config.yaml
n_kv_head: 8
rope_base: 10000.0
init_std_qkv: 0.0203
init_std_o: 0.0
decay_fraction: 1.0
decay_shape: "pow"
Each number is 128 + 24 x the weight over its row's rms, rounded and kept within 0 to 255. Layers, rows and columns count from 0. Numbers have three digits each. The size before them is the row's rms in percent of the matrix's.

# down: layer 2 MLP down (transposed), 1024x512, rms 0.0294, rows 407-437, columns 128-191
# gate: layer 2 MLP gate, 1024x512, rms 0.0475, rows 408-438, columns 128-191
# up: layer 2 MLP up, 1024x512, rms 0.0487, rows 408-438, columns 128-191
down407 098:148134139107162160133108120143141108111175110133094127088113143133157116137169155150096112132096160099142136150094153118113123135118121100171165092116127107125140126146147116095087111108127163
gate408 104:113143115180120178146157117142108112132131131169117134184134164139080138124126117137138083096128122140133156096096133118110102127084163088141118127079114171149124125135154113157140133080110110
up408 102:141139132143157188141127098130132131105124056122068093115097134140138165145124115122151127125123127145095158162125109120154128121105103109101130123171122185147089160135088156119134110125148096
down408 103:142129137119113115133118185134116130140138166095135130119135129145100103120134130118118156162114133109131124163114165109092109138128123095143092112142141123154119146116102105117133140123126145
gate409 098:138156127143164123120134089124109153111126085090098133107119133115116081155088129129126136101138138129127121109144108146106168131112171157144104110165114150144122114134154112141127146070098105
up409 101:143126108151150131124115079159128121129113118127095162122135144141138095154103125154150146139147139096090116055094103098072161115093136114131118101182170141102114103132082088135150102099122115
down409 101:106122145098112134111134134141087144148152133135129153144101116143102122165115093111094134091107096121119136155122078114113124140164146124097119113163099148201125144128182147121112162144092120
gate410 102:099097082145146126130132133143107166089085131130120123124107133111137163129161101183087105113136120081099088122151119098124115110094114150129105164164115172119139111107097132086147157129142099
up410 098:157137155095131103160104122117118117102126149113162127123084095081100131101128131118186148118140154098140119097100154140089144155117093123120127128132142145119114137117187144149134119173121129
down410 098:092113153163105135098167134132161106111115123122121101160165166167146121136126102140086095123117111157146135136156084128162096105135135136131050149133147094164123121123093105137113072150116165
gate411 096:132132094170128178141106133113158142136134159123125093129133151154124124102114114107139111185155126122144150118147081144121113147150071145138088123131135136169168161174151144088128174125098124
up411 098:130122138115123147137149108151162116126154108111173100155112103121087149147123129102087100101130095158146114125127158118147134124156102171095102116133169092116152131105167128156125127151155157
down411 096:120120123115114130093094138118104116115103126136097153112116135128146094133117144145123128123120123092081126123144111128107096131101162143160136138121084146132124122152109079165153108112146163
gate412 099:135161109137136121129138132128116133123174140136154130084079144091126111133126122122125112139126114144108168122163141115122099105111104167103118157126103134115117145098115098139124085149133187
up412 101:143095136128132167193115185099110104110104137145091129138155136143133120155173132119145116133108113108149099155131108132125140149117117133124180124144166113094124155143147132074136168091131079
down412 101:108108099090088107126126112122098141114131104127130136118147107134113107099132107125105106105113141124110144095089135075089137094125114099134077182093152153097113148124130078095121135159106170
gate413 094:156130131152103156130132125115132124100122156129101122130136106137082132131107121093133107112143127150130110160137102131141130133100132134103128134169177068124112133098115137174105127105137134
up413 098:154144136084123106139119149121116143141105152107104101151167086163103119138151130063134135145117161113124147137158109111149168144128120133119113162143100124123208153091145103148112120110113128
down413 101:106142136164144097151155081098162122115137097123171143096117156110140143109134141153129135138113102127146120146093145115106138140136141135150126159142138174168036119161125105120124159151138120
gate414 110:128131154114100158129110109196182159157142103118153157103123183133125141127131133115101082116090151152096104160129102097144094139121081118149143150135104138152154149076145125165124086103171123
up414 103:155146140118138098174155095163134161105106134125141111087099132112136072114101099147156089146104122169120114132141107145170078095120104144152119212143145166086159088095129101153154125165145136
down414 102:080127143174136131144079136151111126166134165129094114181083139119219113127130149184143135083139183167118132097090156055152089142137094130134140091127106118127142168088145163147137144135124156
gate415 107:109132098147102126139144096148141160131116124152164100153142150175148103103170129137148121179118106154133094122187112136150120096115102165115118177140152090123141130087150117135110059132085097
up415 110:133165130158134077143126105100092115142122109083127135118114105091124182123115142117111139118114147122122154112089111122060150118123135090168117125181063143185086118124092173120118157143114121
down415 104:120144092120095150116147165126100090122103123108168090122133173145159152128110098109154111102104082092111122149144127075126129110116112158112094154158101102122149128084107128130113126136130090
gate416 099:138181114125154123107137128120129168119153099160159100157125142158147103119129150192177147118102115153112117090099120128084124106110116159140135155142134133095184152118139100058145130130138088
up416 093:147088096101132118097150128128129130162167124134147108153145135147150098135143139193133148121122130136126145116127132138076144145091135117108141152137132108117110131121118107108134132165185056
down416 099:136149122106179145131145135195125131106126094094092137118149153140117130102118154112100087165141155119116144157137140121143136115144077139073111123133125102178127154092140162099113106096120156
gate417 101:160151134174161141104139138113147147158117147090086116117091172127119098139142120149097149141128146066143117115148136127153110141151096183151080113153087095104112120141079143143137154145063117
up417 105:126140137132153091122126134107132098104159122109131121144122128126129137098124124109163132085153116129139088121119113110086130178138130129147173114130165171166102084146139120121132100161175158
down417 103:159129099180121101113170137138150160178128133165148130109123142105173130124168133139122173145148112144144153099151116096156140108174119125130084133105085134116129177153127131117154156130099143
gate418 097:144104134111121159104139121109082143123171164116111095120092094127137147125119135105122177136115093154154116138132165137113123136176089158115091141126126123122144109102142125123114114112094092
up418 098:142102111116107154149145122114077180117193150126150121093084123124140150121131113137134130119115133149118110157124129132140153144111136153138116153140134150128154100105163085130155134115114125
down418 100:150146074099128113118097164137143124193097100120142138110117164148112135078165171096116117128163150122100144157157131149103123127144148127130172127107125066181122165139116160119128131135133131
gate419 098:107103114121105105121163132119167151092105152158148153119120133121134124120127103108103130130073136181142096152136127115121128162116129155107172106142091154158143132096142143131071166125141156
up419 102:172196123117144130101129149106086134107117109110108056121124168122113124179145159163151171156146143114151137115150130179128153072127143115117148116174122138135168102108125133132139146139121116
down419 098:118082145141170144167095124139133141151134154136147199127126093136134139093103148131109084103118121109081122149099138126134109159137109108112121172100123122117116159173093098149132096159114144
gate420 101:117126117106118130111089148143167140152155121118141117115139129126146084137150135114180146121065123119167100171114101114133099138142183209134101153158139150137146118131071102138164131136131090
up420 098:106151118102120107113108151134142153170160109092144132143146136127138114121143148149148133114104161081126098177137121152113106130122108148142098145112089161131096096103085091109156142112104135
down420 099:118108121131103105145160136127149153130144122140116148157144148123136148133096102107106115147111129143148097139135126147094132128106074065162151115126144122121130105123167155099128129138122137
gate421 096:121108111125151131121163150151141089136071164152119098111145141168104138118129099139096164133104122132146127098122123105124144121069158147144181166126135111121145102151121131143159106131119162
up421 102:151114117144158159123129153119143121097120126083116124135148134103165120139126180163103137119172141136108155177103115112134103095144115114127160159142159104141166126094144098100107120103132140
down421 098:106105156133129144152147106102104098184100173145131148151103156165120131143130110086172092121104084133152155086147177117133155151088125142145132133137107115141092137173110147149167159138107118
gate422 096:124149099107136121114127120118170139112137109156128116114141106124111107111133134118149167173117142139131130154125141136097090096119145130115103115114127169137131155127111082106159132100085113
up422 084:117119116141118115114115134146168165093126095160111122133124116146107140135117149121121126138112148161101148158147144164109068131129110125139143123111145147109165102137125101123113123088123140
down422 094:114090134084084110147152108084133129155135119074103102109142135136156154136158143105153115138118161127082128124096108157141147130108160142116124110111146110138114137118148132114125131153160088
gate423 092:125138141164133159164166097122146190079125143129125146097146125135146134126093083165111149151113100117134095101121106135176160115112108097146110159129152142129107062109118090103169138145159109
up423 101:148139063071140111117111106085144096124170151111103125147153136111114092112123092125120114101126161143155138127105133150110159147128111165112098162116113171090152101137137153146093149146126138
down423 100:114120165201097188127178111141132159154107111154127130145121121139166106147139128145138167153122124152114112118105129147121137118124144094138158127192124111136101155151127100112122103136146093
gate424 099:104143095114138093139129127123132152094069131090146131109133124151080103112153091095122120141147154121150196137122130122159123132124131116118118111116151148163146130138100120129120139128125120
up424 099:112173174095109139092125127095111126177143160183091094154154134101173111130098112153085144118149112146159114153113107138123154127092113123107147113127110101128137114116122142155126159114104152
down424 099:115115098118127149151151132143130110145113164104141135141129085153123159123123102096157115142090158116155184120149131109106132130121158124121103118099159190119144100127148145093121130108145113
gate425 108:173170141137088137170153068102118095077129108083118141113145088120124156130112108130138135131152093101136140142120158133126141128117126136143098147131148182125144167157140135076163114152145106
up425 107:135137101163099186146126146122149158152148117142117088126141135147144133133152149116105144126117127111143104119157172157156124135096105113107153136123158119139130131128122175102099088162122141
down425 102:105093154165140095137150117131119102099132125112095163125087111191127170067075120088147159113153125149138125110104105143146126130100102126144146117143105106128140110122137121148140126155126137
gate426 097:124137160145162166126172165175123102184074139120128111132139121137106100157101161112121139124104084179141098162117135122112117145084102140115134149100144109069115116083124123109189185128095146
up426 102:158137092161103137134141094120114155097133124152111141112139160119124136121133145135138092135133126164105118182141141102140102096140112090148135121179100150148142114166146128133097090104165090
down426 098:114120166130155131108124157153167118173096147115155113135130120146157153134102087108132136140144100116124143155111111150127157149143131184159140113125132160130080097112133146141139172150109117
gate427 100:076117123110123147134140146154102121154111085126149130140158142109134121130107162183124183125130104102148152121088177123110116129095138126143141137119078140124144135121137151150115155118109100
up427 103:111076106131170130156127121135109155156105116141144147142173139094113131136123141120141146149125154140125092157147132131131120109149125113163086137112108130099134117123163123182139150132089157
down427 102:155115201131109148116120120145099150180128118128189141135141156136158140156122135164123143115136130088132146099140138131090110143149155142112181121114140150123137167140137140140122116124121146
gate428 095:149154107130122082103155145092134156122136137119115133154132147094173116140117087160135133108129131122070162160135131116131116133127160153128146114106151131160124068113154157089144148147138144
up428 104:150170118130146113125153143077172141129142134156115139124143103152130117135091099141160165143126093135128134118157176096164118127129105137118137182093126109087126128172150127145140160136089112
down428 098:154077094141133137146121162148089123117119118117121094126131135132141150127227138126086092129129170134140145131124115135098143123134120143116109125184154116151111142122102090136116070140149143
gate429 099:211143169175126141113101148150130122160120154144102137164122107146125122085124134118107139132155119126126156121194112126141057128100092138119139121154138107115128122088144118088133105138145182
up429 097:153098121130115124171154130141159158107121166119129117100154091113114104166108124152117135138121136105120100095131108088129116147128071150121123134076094108113104123131167116140113136158122123
down429 096:124129119152155121124154150114109156143162108136110132104121155134164099154116122119149125162129108130106163171091099121137176105134124120100132106098138143144087087153139126127107135117112107
gate430 093:108118133155126140143156137099096131159157174115135109163115094115093108124098138120120168152135169134164127154166172136147154125095126130143114131097053149129161149130119133076139143117119152
up430 095:162131106125108108111144115141153137097081131119166127173139146113153158106126103108143160098159136134129134128144120123110166121133142140164132164107057091125128133097133170090112141120106123
down430 098:138138098100153125132152104106150112126147127154097136079110144131167102156131113132156112121126115125131093095087175145136129150138116116094122087152164114126137145146098096166120127147168106
gate431 104:129129142131117129189140163145106105117116128097145101114112151150144119145090094151118169125136121098109134118144097108155171153153151127079121123144116142133121115099166114129117107082156109
up431 102:115114164118106154104149133116128139099153126146127166119128111144098130094135145122111098106107138139156110153137163149128106116090092118123120102110120136093145157155120107109164125101090142
down431 101:128146151153149095152119090130132105140109156083148096140118126122132097153074120145167149131123115110097135126127095121127116136154112086120100133154150139141149120070154154146127123142153106
gate432 101:097086130106154089137142137130122115146094147143127170112164126152139125134175111142153130143137163119144131134106117139099118155085102161124151171105115116154169134113125120126155140099135139
up432 100:127110112093107090104115140134095108129119141143142128102168147155119185101102162159141159142177139110116119166124148141093164135120130136148138113126149127095159113123098104121176141127150105
down432 102:111109114160111156115146147133133147131093129099097130136123111123148083145124104143135111137077133139175164076161097136118094134136149114090134122110122134135108147106142143143100119125111195
gate433 093:154152133200139131114121139174102132155149095151113117122091116167130096126145096080134130163143077151170169127092117133157094157122162107116163114144148088089106109164123149104134158160102080
up433 088:108162124191156115146116126195113158132134114145135110119132121195109102133172108113109129123131091140160143130165141119163099144113135139146125123106148128137099126154129122096156139151083118
down433 090:121097159136141096120140183163108184108125129132175128144136128164129122133137111099124152141138115166121114109159120108134139129119149143144165101150152100128121129138127131102169137177103122
gate434 103:084150103099152096129166123133124143158096113110131148163162144095080075107135107107126105122089144137100166160154089154112083118148144102083111153075168130136147115129105096116104116049096094
up434 108:118160096131127110149115098144153125137128139115081120155110114115140172086145162152111121134146087140106075150091127086148108132141128166154072141195117107138086123109106119150162125120165140
down434 105:145124128162083139166158122095085152109131155136172169129155140128113106162143078124118119166123138126132134119161136129109141119131107126093144136094175133087135133118124120128160121121094127
gate435 093:127104161160130174105142138121096102143100097147083156101122140148128105161128125114116157127160153149136147163135175122075118100135150126171114167120124102119134098151160136158132122084135088
up435 094:091114127154109151115138100146128124079125132123120125142134139126089131108147161134146104141135134137125136124122136161106149166074134138129137178126100121113106135092109105143097151082104087
down435 094:152113137136161124113135161095128103127132119158124134071127112181129106165105108113132173147150162123165141150143170152115092088149138130142081134120128131152159104151130132106142146151119112
gate436 098:144131115151131097127143110146103137127126134124154108141126089180120145065082122119128144127155130137075139089122164104128141141155111111135118114124163102142119142135161127134113121101173177
up436 097:112158144125107095123128142112128144124098132159127127149129141129154147163130170128132122186151104149121119177123130123155067096131135133140116114146131123119112125164061139134095126159154102
down436 102:107094125148148156136126136142133113151151129117147125111132097127143128115120123110110119103113113129107113114114137125116140108135112112153137162143111123194126138112168174141150137150147126
gate437 101:146150089136109136153168147104111180093119154142093146066123104126123101129140086127114087135149138124144117124113158157164124118175120158153150158129173137152077162085147144089148112122167104
up437 100:133166147160145144128164158120173139083139178104140116111121116115159137127106137124119134159130183120163104093164170111132150137134134128154154110125147130153140162120068127112114093117130118
down437 099:128084098117129125116135102134129135118146107160145117101124099146083080120150157147115105127188127112111151117107161130149109109137145117112106101117146112133134101093145134155109184134104133
gate438 093:138115149108107126128161139110132156089111127158104135121114168114109092143145129111132126147089125170130120131129107127166107089107125152094120134092117143169109130119158139155153107110128126
up438 099:123131123118110128120109115109107116119093162132106130144124152123114158163124114099129124147096153128165134118126104117103124130083088166128121121194137121121167134140144123186163118076094093